config.yaml
num_hidden_layers: 8
hidden_size: 576
num_attention_heads: 6
num_key_value_heads: 1
head_dim: 96
intermediate_size: 2304
vocab_size: 32768
hidden_act: "tanh_gelu"
norm: "layernorm"
norm_place: "pre"
norm_eps: 1e-06
positions: "rope"
rope_theta: 10000.0
rope_fraction: 0.5
qk_norm: false
attn_scale: 0.102
bias: "none"
tie_word_embeddings: true
parallel_block: false
init: "normal"
init_std_qkv: 0.0157
init_std_o: 0.00393
init_std_up: 0.0157
init_std_down: 0.00393
optimizer: "adam_variant"
learning_rate: 0.000416
beta1: 0.9
beta2: 0.99
weight_decay: 0.17
lr_head: 0.00381
max_grad_norm: 0.5
warmup_steps: 328
schedule: "cos"
final_lr_fraction: 0.03
batch_tokens: 65536
max_seq_len: 1024
doc_mask: true
train_tokens: 509100000
max_steps: 7769
dataset: "wikipedia_en"
Each number is 500 + 40 x the weight over its row's rms, rounded and kept within 0 to 999. Layers, rows and columns count from 0. Numbers have three digits each. The size before them is the row's rms in percent of the matrix's.

# up: layer 2 MLP up, 2304x576, rms 0.0239, rows 589-688, columns 320-383
# down: layer 2 MLP down (transposed), 2304x576, rms 0.0148, rows 589-688, columns 320-383
up589 099:513567427496527532532456536522513473535528488456511573496536487516475493506566491456436526526534532471527485453429438473437530529482587558514574499469488516469463501544457506514447483481477531
down589 095:492569483500494456462504505452571484493488496547549372515499505529423500572454533559582535546489463531443500516441476551535547424503406515552489596533515550545586535548582495504500527540539528
up590 106:534475521383482473516478488552469545415534588559532494482520473533515419469502509533428516547512489455484515482509536524535546419422489505551517461469467513546462493520483463469506402494423492
down590 097:564406486554519497543426475520462591508597535537508514523465548527459483532516470487446455463500465523449448498545460530457461524511503531483469534475502464532528491462439557508404492472433529
up591 099:504451509494525455513501515515475635471495524499477521441483458566494500498456438459507563502520499522460513509528579518546518442456451478481550511517473497493535468507444497478510480566490487
down591 090:469530491556483495532512530506499494503570469436543471498503523513486449520465545521451460484539541513566532447478471526465569492529475486592482457504507474508530466468445493545487451499546512
up592 084:473471495495566509525520487512536464505522462437457480472481445523552460529498456497519454589570477501514488497541490489541494540585557485428483429442505431430476534474489501522530519452594482
down592 090:514522456521516500554458539460573472518720507458552481487431438570450490560420480449473538521523450487503538518524500471515531516554556489483520507472538530472405511558463452490419474479548484
up593 104:542416495499515516542518590493439491486518520513554500443504499537425479491552519539546525515502433414491431499481525434450522535473555533503481532467533476474549507510484498492511436509457585
down593 104:476456533494480547457491488498468507515618562495428499530525525549552546483530516464533482508519502498495502457452538502432515538410501516469488505539568508574567490488505528544511503560580541
up594 097:505555463483511518554517524462523538521541508461492549476513462528510441501498521474529484516465506479418455497571528519513582463498557519570531457489482445477500509492480504491464478493520550
down594 095:493550437463428491491475466519543504439665494505543411480509520528515421479473420493538535419521522507541478488524515518498480412520450515508490477516468563478479432486504514509487474479485520
up595 099:563493573493495484444546524411545470536500503465464457567485494491442498498476490449478512557559468476424601507483486462494514543539554509510442533480535506468487460539456493476472412518518491
down595 100:497555527521531508450447471578484450523495557483471518466578576491545434584472530482538486557534453504434478532441528457488505527540462440481501476446514508488519446455464490487510591528493439
up596 104:534460505476447538433422495482466529477491461548482398435468429504479484485504530538488524551476535474550555544470517427495537496504550486501513495511508505512508483570479404507476433433529549
down596 116:496482467443523527582443460529416584510475507468500443481449559483440529469481481517626443430493411479462484393504531468545537475439466513465495515508529467501546510438543501538542505505488541
up597 103:510460482513554492502446475491470424546502474476551510536457533491472429530478491464508458460447509459516529559531499477476520611522537520452515442451468460518487474494538482471476483528468521
down597 108:496520572524454504398456563478475483535557477521447483506549472536503497556529530537484532498487448545544508533468523486466550525573453479568561571537454431538437448469494508562518488532492498
up598 102:507519529536481543515483532501464430543469526458450569504477471500469481477500476508557546515535474460454545503524484489535506511492505480539415482475542542507427444505528510467426499584489531
down598 111:532520548559475472549526498531565520463349485495477488408519484483465508490546506414524509480523457533475610542492495583480398467458524532467508491457543462474493509545495485463522525509432447
up599 103:539405458483528532576508453464507481493590506465527428474470463526453448510533445437454430446430499485500547547485464562534468464537532568532459524515477515461454471555532503528485417483556498
down599 101:530505483503514473506492487542472478520536549493447454498470494562474468548422463555509488452474482506479501500515475505391493453501489515512485446459498492528535498482468476433472549512441510
up600 099:515517566586475526526534510524451509537514509601461473579476532535546543491471509451474567562561533491527490523532520487520562486542458490502453419484540504497494480469495418530498495500498433
down600 092:467468507513579522560455516517438530524532508524434491430466457481524476530509546452512529426541490518467493570545512520510492476461451497477504497520479517517465448451441500444461528497412500
up601 110:542562499459534508527527558514508521461474488544445519470398458591515553512434476477484551534546519431528454528512491402454582507590527484453448466511521447491445475495545444496471474459506465
down601 125:489479491450474563482462552516497515481490555510504457538535505552487525505488511489519536561565469444493465507512414440556467423601491534483543434497508545508509524452508464533567435468517511
up602 089:513489467522493529508506516514494471534562552418512474533465547488485511529513395564502458494469467455493519488494474455493563538513577471524497478481467494400516461474512480500532448575545469
down602 106:548498431477506530521504474484540482557736528476569459466465474463465515574532470525458491515491482463516524503513559494487478548518532483477501490436524513413476483547471507532495478476491497
up603 087:479484535496498495493492447463499494509472534467523529507460477527483521564478456552537453519461538443485517484496450418449556559592504535534526484523485492508508544561497447481505545551483479
down603 086:491513497495505486502520551516529549572550506535501489477496533434485453480495454496528470482500531496537541564499557505567399490482551505438545483515523477497480511516541496500518482437548485
up604 101:478521519540530527505521564549451488537525518521461464484516455490526502553484539568455433528469466535557426426501475504499398499539535457443546478516532470443500516598409522438545472509502490
down604 106:517472514479506563495388462487430538529442582452549483450497555527521491534534497485568547483443453450503522490520460482500561467471530536519458510536460535460495493483602548461466503505441509
up605 103:460430509493497513464515466446442455444545508549516484484479495493440410484432506446441443495493516451413532510451505400475458407490490561514493522500462473483474523501492513507466538496525501
down605 099:469491516488488487535453476579543531494551518571425513513447463523535497525507457489495513439463471501515560467490495560451402561579439525547423507535429496530543546495511532547511545509445551
up606 105:491430551525549580445526517516501452492442550554503482515501559462472499534469529502474551419482482472502467449530474510523530499599471522433492474472540482469551534527444525438498494477475532
down606 111:424553477506467522489513472543569554493508527528449520529501513497531507482547553464463507438470490492435534563538558498518454485503504507519523477479467429547561496569400548542547544507508549
up607 105:446459499522505514566467567444546440500506520489473478517490466523522448577477467487505498501498503489400435509527481505438491520552569565485515531482531507481481457501440569538490501469477487
down607 103:597488495515451506463532509600425502452515445390536483568477564533494549484561494451560540564519559434620484577508473505467511535508588497583480531527516533511508531458529579545498461471565453
up608 096:527506524517553457509516548503546503498518546491549489446419461499518502529498468502485530494442487496467507492497541500511602480543547521492448566465542462528421451490474509472520523512506543
down608 092:536446507484484527500503502473463551553447466495477508503521491502515485504507521523526487526538552515493446516450408430541441579529469506529543449580446454572469495560458539494471512520477491
up609 103:511531534604504415501503462530513535510519482562510481477539482591521516505496500496468569517470492488393522520578421476534585517476540496530468414487531488519450484518512496516543504471472464
down609 116:508451533498500526509531448565484557610624508545541501473545513540498434465546477542520477463481488451486527498533533465502507534515497524474532521488455516509416531521449524572506444498467502
up610 098:533463547559549493471479474476615471487505545511494485544499500505529507489484509507489561543544475501541459518502491461545446556508480463453589463453488472505506482529455485470473459499514483
down610 089:551482497541469539538524484506463530405512557546466492470482548411549512496466511569563486452472557480465538423591447559471464532538503434509484468552534545568507459490471531503497502501452469
up611 105:460492544482439518544513541535494478463490494543479567519484493514529488440540520517480520542487486458459507470528547452580455589535477503454458545518454470536432483493419422511550534494553544
down611 104:520476452511534474461516509463533489468354508457483461518539510484467518452481506442496543533498466480547547449496498465503474462484515481464468522517483527515487546476489520507581497501456497
up612 091:559460488565507371496479521419497489500505563449519463497511490462486505450488518494513549530458489475505518492482507507529509558494495402444502497538560464548502506478526439520436542518540520
down612 086:423563537454533528545490476529532432452592527497512512486500535498478475548550545571496464471487526480449518569541484528515460496421503540454467564456520504495492506457474543530538517524525471
up613 097:551503519463460455519462578514538488429512519523491515413484417531464499481442512469402522573441530544533524464569478560565532517471510525421538477435486501492491546558504444513432509523526468
down613 089:491529463441492515488544545523476381476652505493474486497509497500450494493446493509496425546467388466494501451537485499485512512566511461532534409531473514482524477531465478536511473466443553
up614 103:466507538463497436482483500430547402444520486435545511501509509474522463571470479455489555480501446483536538480421467490414482485538589443539466487432491518510440532539506504494416511499464542
down614 105:435541467568501459523478441482472488506568512496511468463498512591500536497529498566496493415508460571496535432555418517512499512491474533466489571475488463483516536497514573491602559469457488
up615 099:537384434469552491508541518544463480548478499494443439507480519469507430488499500474498545564517554448467533506526464490534517514595522434481489507488519546517487436522423543497460541474524496
down615 108:535501564505500506499594518405461514440614437504499512521434420526476487516468367520499472518581450499565491480478527457532476478457494519554516542540509512449499454527442474483524492490479510
up616 109:477383546521593467531468561382506454513506461495463482480394495568464432480496473519540502474524442491511517474582437399492545512554516520497457521514487544500477476504463504441528499525516488
down616 108:489531530480482547549490523516519531459576527388498492479554491485484432495584456434518474502482537494497557474507470483481469460508429433509469451500467484542480550446501557493557493497438535
up617 111:559502542499576472526515487436496479482515485483490490442481512482515494524539362467502496469493524419490477513537474467531562492539509396467474426474469511613467432490529514483469475491482488
down617 114:477451506487504535495488515473466465514468488467429452445518532375514470459500469530483396514463510562499487505523470524531443435519488557502454436560386509477504520480563522541531543497514550
up618 094:547490508481483494551546516509561483476526547529488456415439514497479492544518566527479549534438492499549465561498505461498509479528455475530522492453533514525527477492469551440482543492453506
down618 096:517398524568536503437463481477535555505506545531587470515530477459564454510485535445435524473590547491434493517529433507446476546464508547449512570496568536503490513476449503571520453480513461
up619 092:482405440510492522505510539499546461486469489487513583451497521488529419487517492464517495533540538531469555542512473490558532470544511495504490491497524543402491461518498457468447527460456597
down619 090:491537504468493562526500519484510529517445511446518499485566480482489500502532450437569421512490423482558537408471529476548405474486479562560500505532542487521493464538509521516520453430511478
up620 088:519432501481478488537503453419519510550485488433570503411480511510495498543498395480497461519489543464548550612500543526495543481452533438481516496443514567554485526498462510530513548518480515
down620 072:494521533549485417463513533510553568434525475502453512508473585490527546509500506441474481532472451569483480480444556563599470479549490482547503526514482472498496464525448551539396454489541432
up621 106:582493502499534508514511478545586517439523541471568501515466487577474513473469503502489516505505485527502532508552545505477585447511518515475557522496600479505454424450518457464564429576539541
down621 109:510486547539482557569439483529493438501505471466532546532554484537443511493506532594465452501496521507468498553541526522547545503514530457575497528447474478432484481467534454521546491512510494
up622 097:501501507495482571513465504488500466500498519472523521501449485535586552443489438437475563513475467496490479534511492544449444438575474443476505515451484503421482553495470496500500445466474426
down622 093:508554488495498482512436490535489511509572474458507447513478517468555511463437511469494445455522478551530494447422474533489478469437559450514469582541500505572581553458494516508518494534554493
up623 099:533505465455498485513484528493548487452531499514506491455497522506466511492507510482455438485485473563505503508506487530520520505527540481505549387508582433507480510464514501557473494568574477
down623 096:512504516531498437441464539484511459519520542474476587463547500444483551486503526450503444505541485521575555548538489509541517524480580428506534531411462517483527567487433450509543471515500481
up624 102:500489501529509454541492519579586531531509467499538537483457452447513502497555480495515463460384474454476462537481465502475482494523559478491504454468450584413456442384476475411426476520541488
down624 094:460554487559542482549524435457400483447513499500502501499509523554435547504506512497507535484543466459498535449504488562547499468497547496469595517539562488573453464564407444495571529509487479
up625 099:506526468454473486514524498473442511493523501487522586501441473523484489477527539550460505455510492490541538550476507477491498507515447480531505513498495525516458452527452484429411522512531482
down625 083:467485554500498475433512534535462493550625488535460549520510493462545482495544474498542456498535537549543564405447522456513479446507433537570507531509528490495474474555483508582484484506630476
up626 109:479529491488511555469545509447496501550495564455584484512405529508484449578507463546487517503473513489463415488568465533514505552510529494557521506485502559456525468532487545463494452471481545
down626 116:518534538513437472503536451469525487520573505496465474467459520492494553496443467459433538461532484518474485488507487473463507492482533496491498475468549516513508508468471549545445368495595496
up627 100:446546559472553440460539458501426432567478545447517564491434555589412457518458504455476502410468553511474503499499531504455465501480500474552443484491597543544513473489545435473554537485488513
down627 093:482483478506548549578476578373475489489560461456464410536498480496582547461458502463440516474467500462448460517425457477524538512398517529511430579495418542506472494476505481556512572513494502
up628 098:467483486463526488558507539491502544458529459508482567521504532515513517537409460512502496481480477468539557524498495468511565526492497499471492528471529512531514529532512517531450473509510501
down628 092:469495506451428537536496528469548547540451516514527508473595525489442512449553510567506518457499490527523482500476543516469497508473556478480473498591491476422459519493511543483508508556520455
up629 099:477492496520548466508465477460537543562510540506549490497497474543536494545380434505490531489519488442513549514494504450492531495558462575459547438576494527456348480544527416519469508481483514
down629 100:506474533521531447516544472511531480590571492490468519566518465465546479513470478486432492515513530542496546555497515444491483486473492486539515521505510526576479496522491482467493485487543610
up630 090:517403600555485447517473562531522485540518466480555487481523456513456509481435454546509470506508464477513486477530506493451462564490452446561502480518409463504487436511490487539487454536617511
down630 079:451543535531508463471482496512498455549634505478515551438477481499565528502463488507507490484517522572431427485487564543538465455515472483523482466495495518492512526508469476458539598520416546
up631 111:489509484479538470521548474487623527509498443470489525469496507542463487504544492464437524601530506500436515524482524481496453480454522558506485482478533464417471490496445505455525393536515495
down631 116:442405457467436513472456500588501456525514440504467495581508497465547519483523483484512482557542571520515533600512506522488523479483478503463547487513455468526512546514497497511511443537444473
up632 095:445484415475474547573524520499611498500564483427446494477460504483442520542539449467479505520452472439507530559485452542478497531512490479496529421491589479445425496571492481472541453510445535
down632 104:502488416419498484481508508524540471521727469500503485497500457438433457531538471497427533535555473518476534513537541489518470516586527410460523465511503508439474506495486507571433442510512490
up633 098:542412504532466467490525530446518490530513526412554521441473503519438495563526516493460561511543395457410489543558542491531538573502478583459468508487465562458527393546562444488547417517535422
down633 095:532542476539513497452489581466493484506654444515445485532555548516514411500521542503512418545481474517518551497468410472556503457491500447514438505523524465485549511457504566528487530495472531
up634 109:513532505430487475505458514548483526488524513494472508504453424551485529474485493437482482554491482485497511477432465459462535571559564453552503533552519469518510468545493514518511534476514580
down634 111:510467504477544517476549552519470396613424474461529494484481569541463550473530494480524452525448496534559577468495498464541496450458503500482469509502505509520530509411509549476572510503525435
up635 114:532548522529477419535567494534464503561543499544525564492484468580545444526468520454480559523478482511483510457490508468479507463552505462446495473488526453495492522509525549478539531435501532
down635 116:492476568483524477489525442499480467529507511482507475470514506569495520462529530485508509553504526508538486469461486390512461454506471468464495467520529561490491505451488531515535516476498493
up636 112:467565422521496538543476496513467528469572558454562502475474547529481543518472467548523498530509432484552421445563499484582545429517480530479511455487507533415490442518502529572534494502544440
down636 122:458545491469534518494529497477485482488546483477431450543400501434513518496493449511493508527509441497491516509498501493407468482495473520470472550498562555458564520506560506576511551485507492
up637 085:492505496523438529471550578486511424597530485482453479477447428541457510499447464481506455476494425548536480510485521489488547474542494505452538525485545547466453506499476522520505453551558568
down637 104:494490494517516491539489496486521464506712529436557465464423428526433484513489466460486526529511460502478517552538493453524503514541525511499513474454533523447446483571494450471489466499553524
up638 102:512465452529492510522488551496466503454501582465519590434473467464497533525481550571399475500528522454487524536442463451534513546494510571492369475565539513569511503496470483522408448500419506
down638 109:492474504439489485478512522546499533492463487585495462560481522530470469512537490417456472515531482478514468565481514476436510415434528503528464571512483475540554540431570508502544563531460504
up639 104:491483530563536508506594508499498469602470553544536554448425509499505543487519490567486477493506512414506569520453461451422521512551464530522523489528490493486485544503537476548463467519519518
down639 106:522510534505484551470498451539558483478645505496445498471494578501445514478480549539511528434499445498470422418525482448496516482493488444607550532481542467477462559523496524566515490481542441
up640 100:464490496508481471542456553453481493550511494521513517485492530533506511526537566517496571551430439502506549501523486441466560513528520507451437558527568494454506506493523480556470532435561495
down640 095:498528475494524544416556491545456510479553461481575540503503505514432535468507399491474485476522500451547560529530544510467421458517481510456545482536462493492486489570485503515564440502457459
up641 102:522484552557494488525488598482485487480536439531524479528489483593470526484477503504529511502468457509524491545548514505545478590496473416496458449539513528412469542496450569456460418530537495
down641 100:506477495522512524439564557548486492580578459569493556514489558555515472490542494498502559541491490528474480471525542473498500560436495489549515507511455500444535531509543509457553494499500442
up642 073:499426472491452472488488495524596477483555509472517487446496447483433499513455550524459527501539405485525460490507514527487576566478535426475475499444519519496450480512508478475457463480592451
down642 104:548489463489518531531497493473575455489770509475548477417453417529436499529455476494425489531479471515487538523535505459510520537543575476493512470449538509479417500552491465478438475502544473
up643 097:508486438461510541531499441506581534526585544449523452545484518469465459521505462542506458444481419568577487536528493484477498536524573531489514450561467566534502466531538471491486540564425461
down643 099:490507586504481517505484525451521415393463512511541562450491507540491472513560511506481504453545572541482448509475552534457473495481517498445452527486555562495536548467488544493452503510446514
up644 097:513472478458535536505449501389526424573499571539531542491487493485487491473435458497542506485476489427549492485463533476472509503524416567474557524468492443555488483500528443489465501517603403
down644 094:454568527533514491507499519585475511477589513520532481486472543538510538465510505547529591544444472440489438433504513548525483498488544447522525466532577539486537443587471525489522512510452569
up645 099:482462488517510436468517419429463452527518503588535417457521440439557538518413529444477473538466555505532569543493530452486554438556524489491503484442504483494516483545452478568557523420525438
down645 085:482480489501526519532526548494541462464497568521471557527468478525402508489536575488457523549544481422469483520532476468526517459550494514487510536470523496565458534478542416596535433544452501
up646 089:550405468489552527491458554441573543489445503433488573455495511455507474487551522413437535455499470470486482541522457525433521478430526448386466493508506468535532453509464480499463503634521511
down646 083:415548566518551479521516549574572449558530484475523488587503447536512523476491554505470482495519564523527515406515474514441524526474465505500479540497446515489535567518537487500481486490383435
up647 095:486394485473540510497478479548468466541506568516449632541538500558495503530464415467427503559498442530482522493477482478511546545493548517450469455451510518560469473495471503593510474554484479
down647 078:521555493488506570487503528470519515469533541470516480500429472460493490493576535462581516514512479457491491498538520562461499513517468544470461519420557482583517486638489397373469538417528492
up648 103:444527478562577484512495490476591478588519485524549495534503509483469410492463544487534513523433523473516497490477443530438562499459546495582553479500448475437460521534490402503456498519504548
down648 109:496496580518416564556457492485520498436592555543528502519506485504487508463573503486438510475566505557609515542469513459455466541520525449469558506511454601484497500539507559491513499484534552
up649 097:539454473401515486524520468465540515507507521493589409549478500545464585505464526529495595477494529475546469395482467412451479482493536517435499507515565505501528534496490492459487453503555516
down649 084:531510507525482479454513513466479476447565459492512479448554507512499489503561540490599540458563490491479476577457431588467491488520498530572515500471505500565514476480524521496483490521539519
up650 095:514415523528471464534541523443458451510442452489486472486397484502501475563513485541494579488456516399505490481493551478509474496579463468428428490440518547425520480497486410451502439510498513
down650 087:521534474483495474457457497575467562466623414490482460499489520503528482436495451500498479503554361525504471500449535465511446493482473559496551482532485424560492500450442493537505512456519517
up651 099:487518424534548480471507540478574499568521475404551522505515470546484447468461471463507564472533503479488537456524478527508520506568529521477575519542521527455489483509417549520456479482570523
down651 102:522524442472478538572479385554487489554566506507516484581533489517508526451523523457546473469466507521456474577463523490458503512456485395480496577503574403515493518482518517449488571511502473
up652 094:538516511483556538474513540506484504541525489411477493465510475602455498432495457504575499535477453539443498450513527493486476499466587438527546457495475451495463543454510508543523526580510512
down652 090:503531502609499472527510503527516510482459466539420470566504520500548482499501531495429468543537472403493521581486522440513479495472473483497442525534485571531540596579514443474463503518504516
up653 101:450475478423571441483529471464520495433497557461544413470402431490510516448463487479501536523443474533468506510510476481494546470489491568504477507471508545475438491546526483448491491505575476
down653 093:474536512474555503529494476510479538492581505585468487468455523485446549475541541589440530544510495457537505510535487545431547401590551444480550532535465510526450504553433488504517500461522422
up654 102:523509517518543496484492438560472572534504402542596507532527532514411520474524470462505481473471464364514519461457546453522542546546476445544562511480547481537557440422472489483533497522618499
down654 096:501523417482566488428437504431506489438492515480436485413517525519500469438468467436415461439540541588425452529497514482444478490490493435472572513575496540533507555540512442526495545489499504
up655 105:563528488443448513555488463518519529530525528508512465451503485439483556455507500472526472508462438509547551481575460533441509494522488519481476457538447513567479462485487483509447447515478490
down655 106:565511491555443561462502540503569532421541509517530472524542528498520471553500442487499523502492491500487569526602507458464562468438538425433425512500533608436544525563520536520552526475499511
up656 102:479464538537548501494511517556536425531536482477522520496509433507492519502496512495497543532536436615491568507474476566444504548491455548479542480407453469412475559470500475456478485522459491
down656 102:529520527504474479468415516451543478516590505453580485462478543497507486512508549525555542492501470518495520457458406519438480479529471517479527472537573482491481470515536498521436521485505487
up657 094:508498521489524482536522456429506505445460454494535499532538499438480455547375544451460504511488483494483541559440508468520547480578481516446482454492483531478480482487475460449516495400417475
down657 083:478518481553454518485464566543553493499420453539435465506543490566525489531551490547496448498502544480533470446464502491470450448486452545448500579466487462527436464567530544557422517527520496
up658 101:475541493540551489584487541488529465499486505535477566506526486497556509459451515533540499526501505519422501570564466490552513512440469499492492480460491534500544449491556453512559456482505469
down658 102:486478413492514549536502495517528503474459448515461476518554505484472508568537513513541451487494517546489450486521483456506490464537482511542556540501517548488438553474450465493517518536531522
up659 106:487527525553484458517490519480480506441478486537573499499458553524496509574525506456537499503511434459460508515542477471546514474515516488422466521474470534428462471483512449491502494503421522
down659 116:511584520515510472523507497494513482456513537486505509534493531477467521541517495538529449485532470524458487513508477474481489494508498499496476553535497539431517546474483519479524425425417447
up660 071:462432419598514474515451509518551511613470508505524469490467439507499467486467477451564551509573515495526509478474421504547529552501432449511453512465521419535497418606529479413471578374492499
down660 056:489568530491481504498536520538513502486657422503406512492586476479436560472455491507465443549505529466489454525493555499455465447518570513556587490570492580423530479503468549485515493543438457
up661 100:490504512486450503526507561449518519450503499543535477397500411481556508455506436588475535499409475529464462464534563430556533539488468480440523510463490544497489451564488485508512496455493502
down661 094:460514474555545506452528485514525500456577485558468454575477561523523433451485528507496496469608581461573510541521470524529486456547514514529457572496530450531463475420485538545558483580458493
up662 064:503488569465501491489552444506505532536551513446537495437508515573574500506438566466492561532501532467513492460471408529503448593556511459514532474505459508404475485414462536456482506523423478
down662 047:561476485588473491495504510507464417445517517528520463516510488493439525490513495492471520477470467569521471498485543499422541499505459514452532452493582439500482518558502503535546560504543490
up663 104:451431459452568520508483501542474511536544452497506480499472560449491539494508442453445451605503505496555491501503484500509500462552495523515495471513475493510544443526524508494477499482511485
down663 111:507469507535501521529519427490525542474569479385515493522473561535475530485475514472493460539444467500534564522485529519593474509539468504438502493555437527506509509520524527447573521527379560
up664 091:447532504502569526535513453482488587502465482457460556427485524501530500491507490520507503570493495488461497478556411485469506509529422518470439523511503500586524523475484478449504482520476574
down664 101:586475502524503423527457507498494479547526460509552455551513465521506500511461487506523507424536453523507547490466570490480539485466494513531535533553504442448464407550568471518611523486560516
up665 086:524440493489425499537541448494602491533475505468459562451477481489479506464561504541371498510516480508535482538515524469540422492490508454466486466478562512492445458472571479563478473545471505
down665 077:456442501506481497498533532514465482426472507496552486517516474498549541615368447492503453528469514432476549491447508555502535494417538585391540542477544470486474574570478528441519438501455441
up666 095:463533502562531458457439483436577535551541525463508586468489519551515501521485551508530476525530561451466473531508524491447536540504522532468596529535623414410492545533427438451420508468469569
down666 102:504428466505494493511588497617499529480438479540453459519531517490469512487464448558519450567487424534580541513524508563512436513499505492533498479490425543541547477455529523566542558492509485
up667 068:519533558527582473515512485434554577449433502492436538453488479458499490476477512557542448500494388525486578496468512469521518485511468531532486475492492531502543503475513434435515424490505457
down667 053:474540498463473533507526484535431446507512488428525498535450490488474569437502532486472478471551515488516507462523479496532529544543479464502487523444502504500521492441520593596507581494531494
up668 104:490507459472482484486524485479575485520542518441492469470486463491486443556451524542495488502442562519479501462459561547559474488577547564477523500469517502519477440511484444493494569530504491
down668 098:495581531506456413432470539553518522465568415443455533455479497541430481483484488446504460508479484442448530488565476459504514456578493530506506537500532469464500465524500550540507538515416477
up669 100:486462447453500485519539534614479439444562498503487541411528525543481505467499456427508463488535511425434546527500489474486470520475525438483486519607499484537453384529553491470478499463566502
down669 102:471487449441493474575493483527511475493561436430455499481523515448488405543516556489495501516509551499519605485496551494471513513449506513501537483506417519477511456534523451588530526517523560
up670 113:455522499499543440523455555475505523558502466513530517473516525515497508474503537454489559508463503478528563500480526500540503486499507498473492496538525455433490462448537482544534538452559473
down670 109:550568498585417506503563525486553535510515534428495494475475496440492536489591454478493423498391457457541526547573583466471536546450537477529565498573413539529466553467519455541491430461511493
up671 094:474483539592523521563551486532540459503569495460542507540450483474446443516455484552479479482513533536604468537552474496518421542523520499496543413417504534412448550526438571515501462497514588
down671 095:468497462522544515519539532486546475488638517444569433508466451536454481516489452510511503486547464523478519477569460465545473489556499501488553451516535505461503511521476530542470450428501506
up672 095:482514485497541463557543506504499507464451477524472489479488477555501590496486457492463544500468469487560458511532485450540561552543506437498465473540505489539512451453554405503500538506546504
down672 083:482539511475519517479508459573514530489561528465512425479484532495499496503556516481467518455543443490497486528489483494478507548551522468592534601522480501582456507512537563454579527533554521
up673 108:527502475432566494522405559502551482470529447493598532413483546541470522499508520465494494511420513469418472537575506498600532521472470484528449463517507458548487483543514499528511510527540531
down673 111:517505479508494518505525489488473497495559436516481507526515406524485525417467459479531446542442496549505502425465471486450417556466541468483487527582452488482510549468493503483520422493570505
up674 090:602435481530525520469518519561593532471512448421477429458465453569456436435509490514500562556513423457487456479467483458515508452535485550452515473461512564602518522551549533488451437548521523
down674 083:472462534533455524509508493512503500528471516514479620498505524448480488515530520478483439410510584493527504544475521583491532512458551480521539479530571511484413489557539443490434485519487463
up675 104:458493505442568555522523497434487491435488542485481547520409517458508523486471505501531497585506528482520564554534524582472576484510519493536515554436615483471459457543515478530540460420521483
down675 107:492487544499526518462525535477479445566497465493495510454573517461467524531479529528500455539454541438529454518491598512573513544442548439555496493512481515575528522454556462440554488513519486
up676 098:533548402498483574517475502497581459551474480477495527451492478558437542485467477476473507544544476425500511485592493509456529478452456466485500474484491411540509420536555579468482485512475475
down676 097:570545488556467416522509451491536561442589593483476451507488495531471494456471524539514508464493493521438485503477475468491437503434451525570464484539548595521479488477570452539451504427611507
up677 111:515475510528503420513478524409459445465544526468520558480492505508448432444444522536484566490576441510502514458480517487490482537476503472530502490492510548467486520526476436439440428519458476
down677 106:528537507507570471491472481465485432567471560507549542486534466541490500457436563440495502502545462466550514506527480448484470474497497487510549616507491493549459531502478536468434502499442472
up678 102:505519464556521481563553527433527514563475491514438481509445511505465510548460436511505526401514509479621510508534504483460489490461494433528511509482505456446488553491440558448526462525510439
down678 094:506524516510585515476473556517525511470571497531531535489486490520524508484506558493446490524453546487467520491403488509490528571550489527479423451533507530485452468535406466524510544505508491
up679 102:466522524540545504463503562492485533487518526542517556520483479470446495436489484490465527593522511484432474483566425413444553480466533528480468454502455486434458470460456510494409562496570466
down679 109:517540439517461509423461523439477494511436445475533519531486472578506475554497518519511480485500485495491476417459572449555489529424394569558392507505512418552478462470451443510440461493483427
up680 078:430453475482468473477477471542552498522515465514565557435447484476501531499456489464529499511508473549437521535503462570494496499490554431488514448527463502455506496468489532422470530561527479
down680 065:504494521504488514527547517430517460565541494553528450597536472505555521496470505550425490528483454512501486529475478478525498447469423540517437510475462562541481547573468447465472534508528486
up681 100:520455484518515456522458552518476505535563458542479521482453515522495572499478524559463513539454460469561550453478410487485508551526505562487516498488470461537483476550564463571428420499561469
down681 104:478542440495467477491461485442493513459547499448473565504546535508519529458526549515458498520543512571494464493425438434533497494495477516456495457567419546521542487527514489486610513536453533
up682 099:475431492464575486484525585413558542486476541553548482474500495487470468470494411507539507510483497498464509541499476537514615545559535464517510450517483531552506385528521488473430427511501501
down682 094:565581565486468521516541486501488463613513515464490454497524512461592518542506460537527533550514524563525469490492497566463491502459430474475530491393492535490440519446424503438476568426545563
up683 112:446528461533517527527529520452538488496522494509556468551497515519451484515534386518457558466463538515476501534502550506571535445599525502539526491493548525527439438507517488503549463490427524
down683 115:491405613492515470497502463474506532490470477504508497516499455509580433503493570555444575551424439492521531476580535454423488520550457483478585519537468569551442524496492515505538525489486489
up684 108:478572472536486533512577459554567542456527486533499508546507492488469562478502505519515494545553432523517482491608457448497593543476557483504554431425514495504506472506522533467517511416519483
down684 105:522581527519498468452507496472593499516512555537520522484488476452503457453478496497529489529492605519574511481456501489567475494518554539493524522558484490496427533393459466465450435458482455
up685 110:489502429418488548420531519483538481500549510486524422404479486438504560578522497502473462476490514466486487463511560493537483452503465514504468474519569531450573494522492482509543449504495431
down685 115:483530493422436494473547539543470457568457512527502512483474546434520538522538482577518545504586474455544415533567475490459532459502519505499483476536558494506478528555524497495491549495471473
up686 086:562496554451432480568521540430554517528488499467434539459493447458459494562534519557477516512464476499481516559481524421506498611485465454446509554447519462599466535621434492477477531502566433
down686 072:458548497470559473450513531534419504473595555535521460516496465631551552531474484503515522476519490526493524511475473514470443426516509579509448416552474429399496438433556446461439533489532502
up687 106:498533465393448515497446488517500496535502540470574426479433498536476468560519515489561494521442524477442477515461458488506514488486446483531515473469446492512496437495505414480432458464462489
down687 104:560493482495476460505440438442460489584580455514525458499479467484464508454519526543444491493520444509569413536499440512500513467498530467549525468493469553523484467470512524496497497498511510
up688 105:500493461485434502544465545536504530441528505471545567462511531511535548543518454525475447499409476490443472560517473542504448499513504499583486432456537445465479517482535452547548503501459536
down688 103:432558523460475537519460478455513451528651520522462517477433466483518502521491515496449530547464440537494535561423509506436430458518471483463486501537522525464555492544450492494471481489504493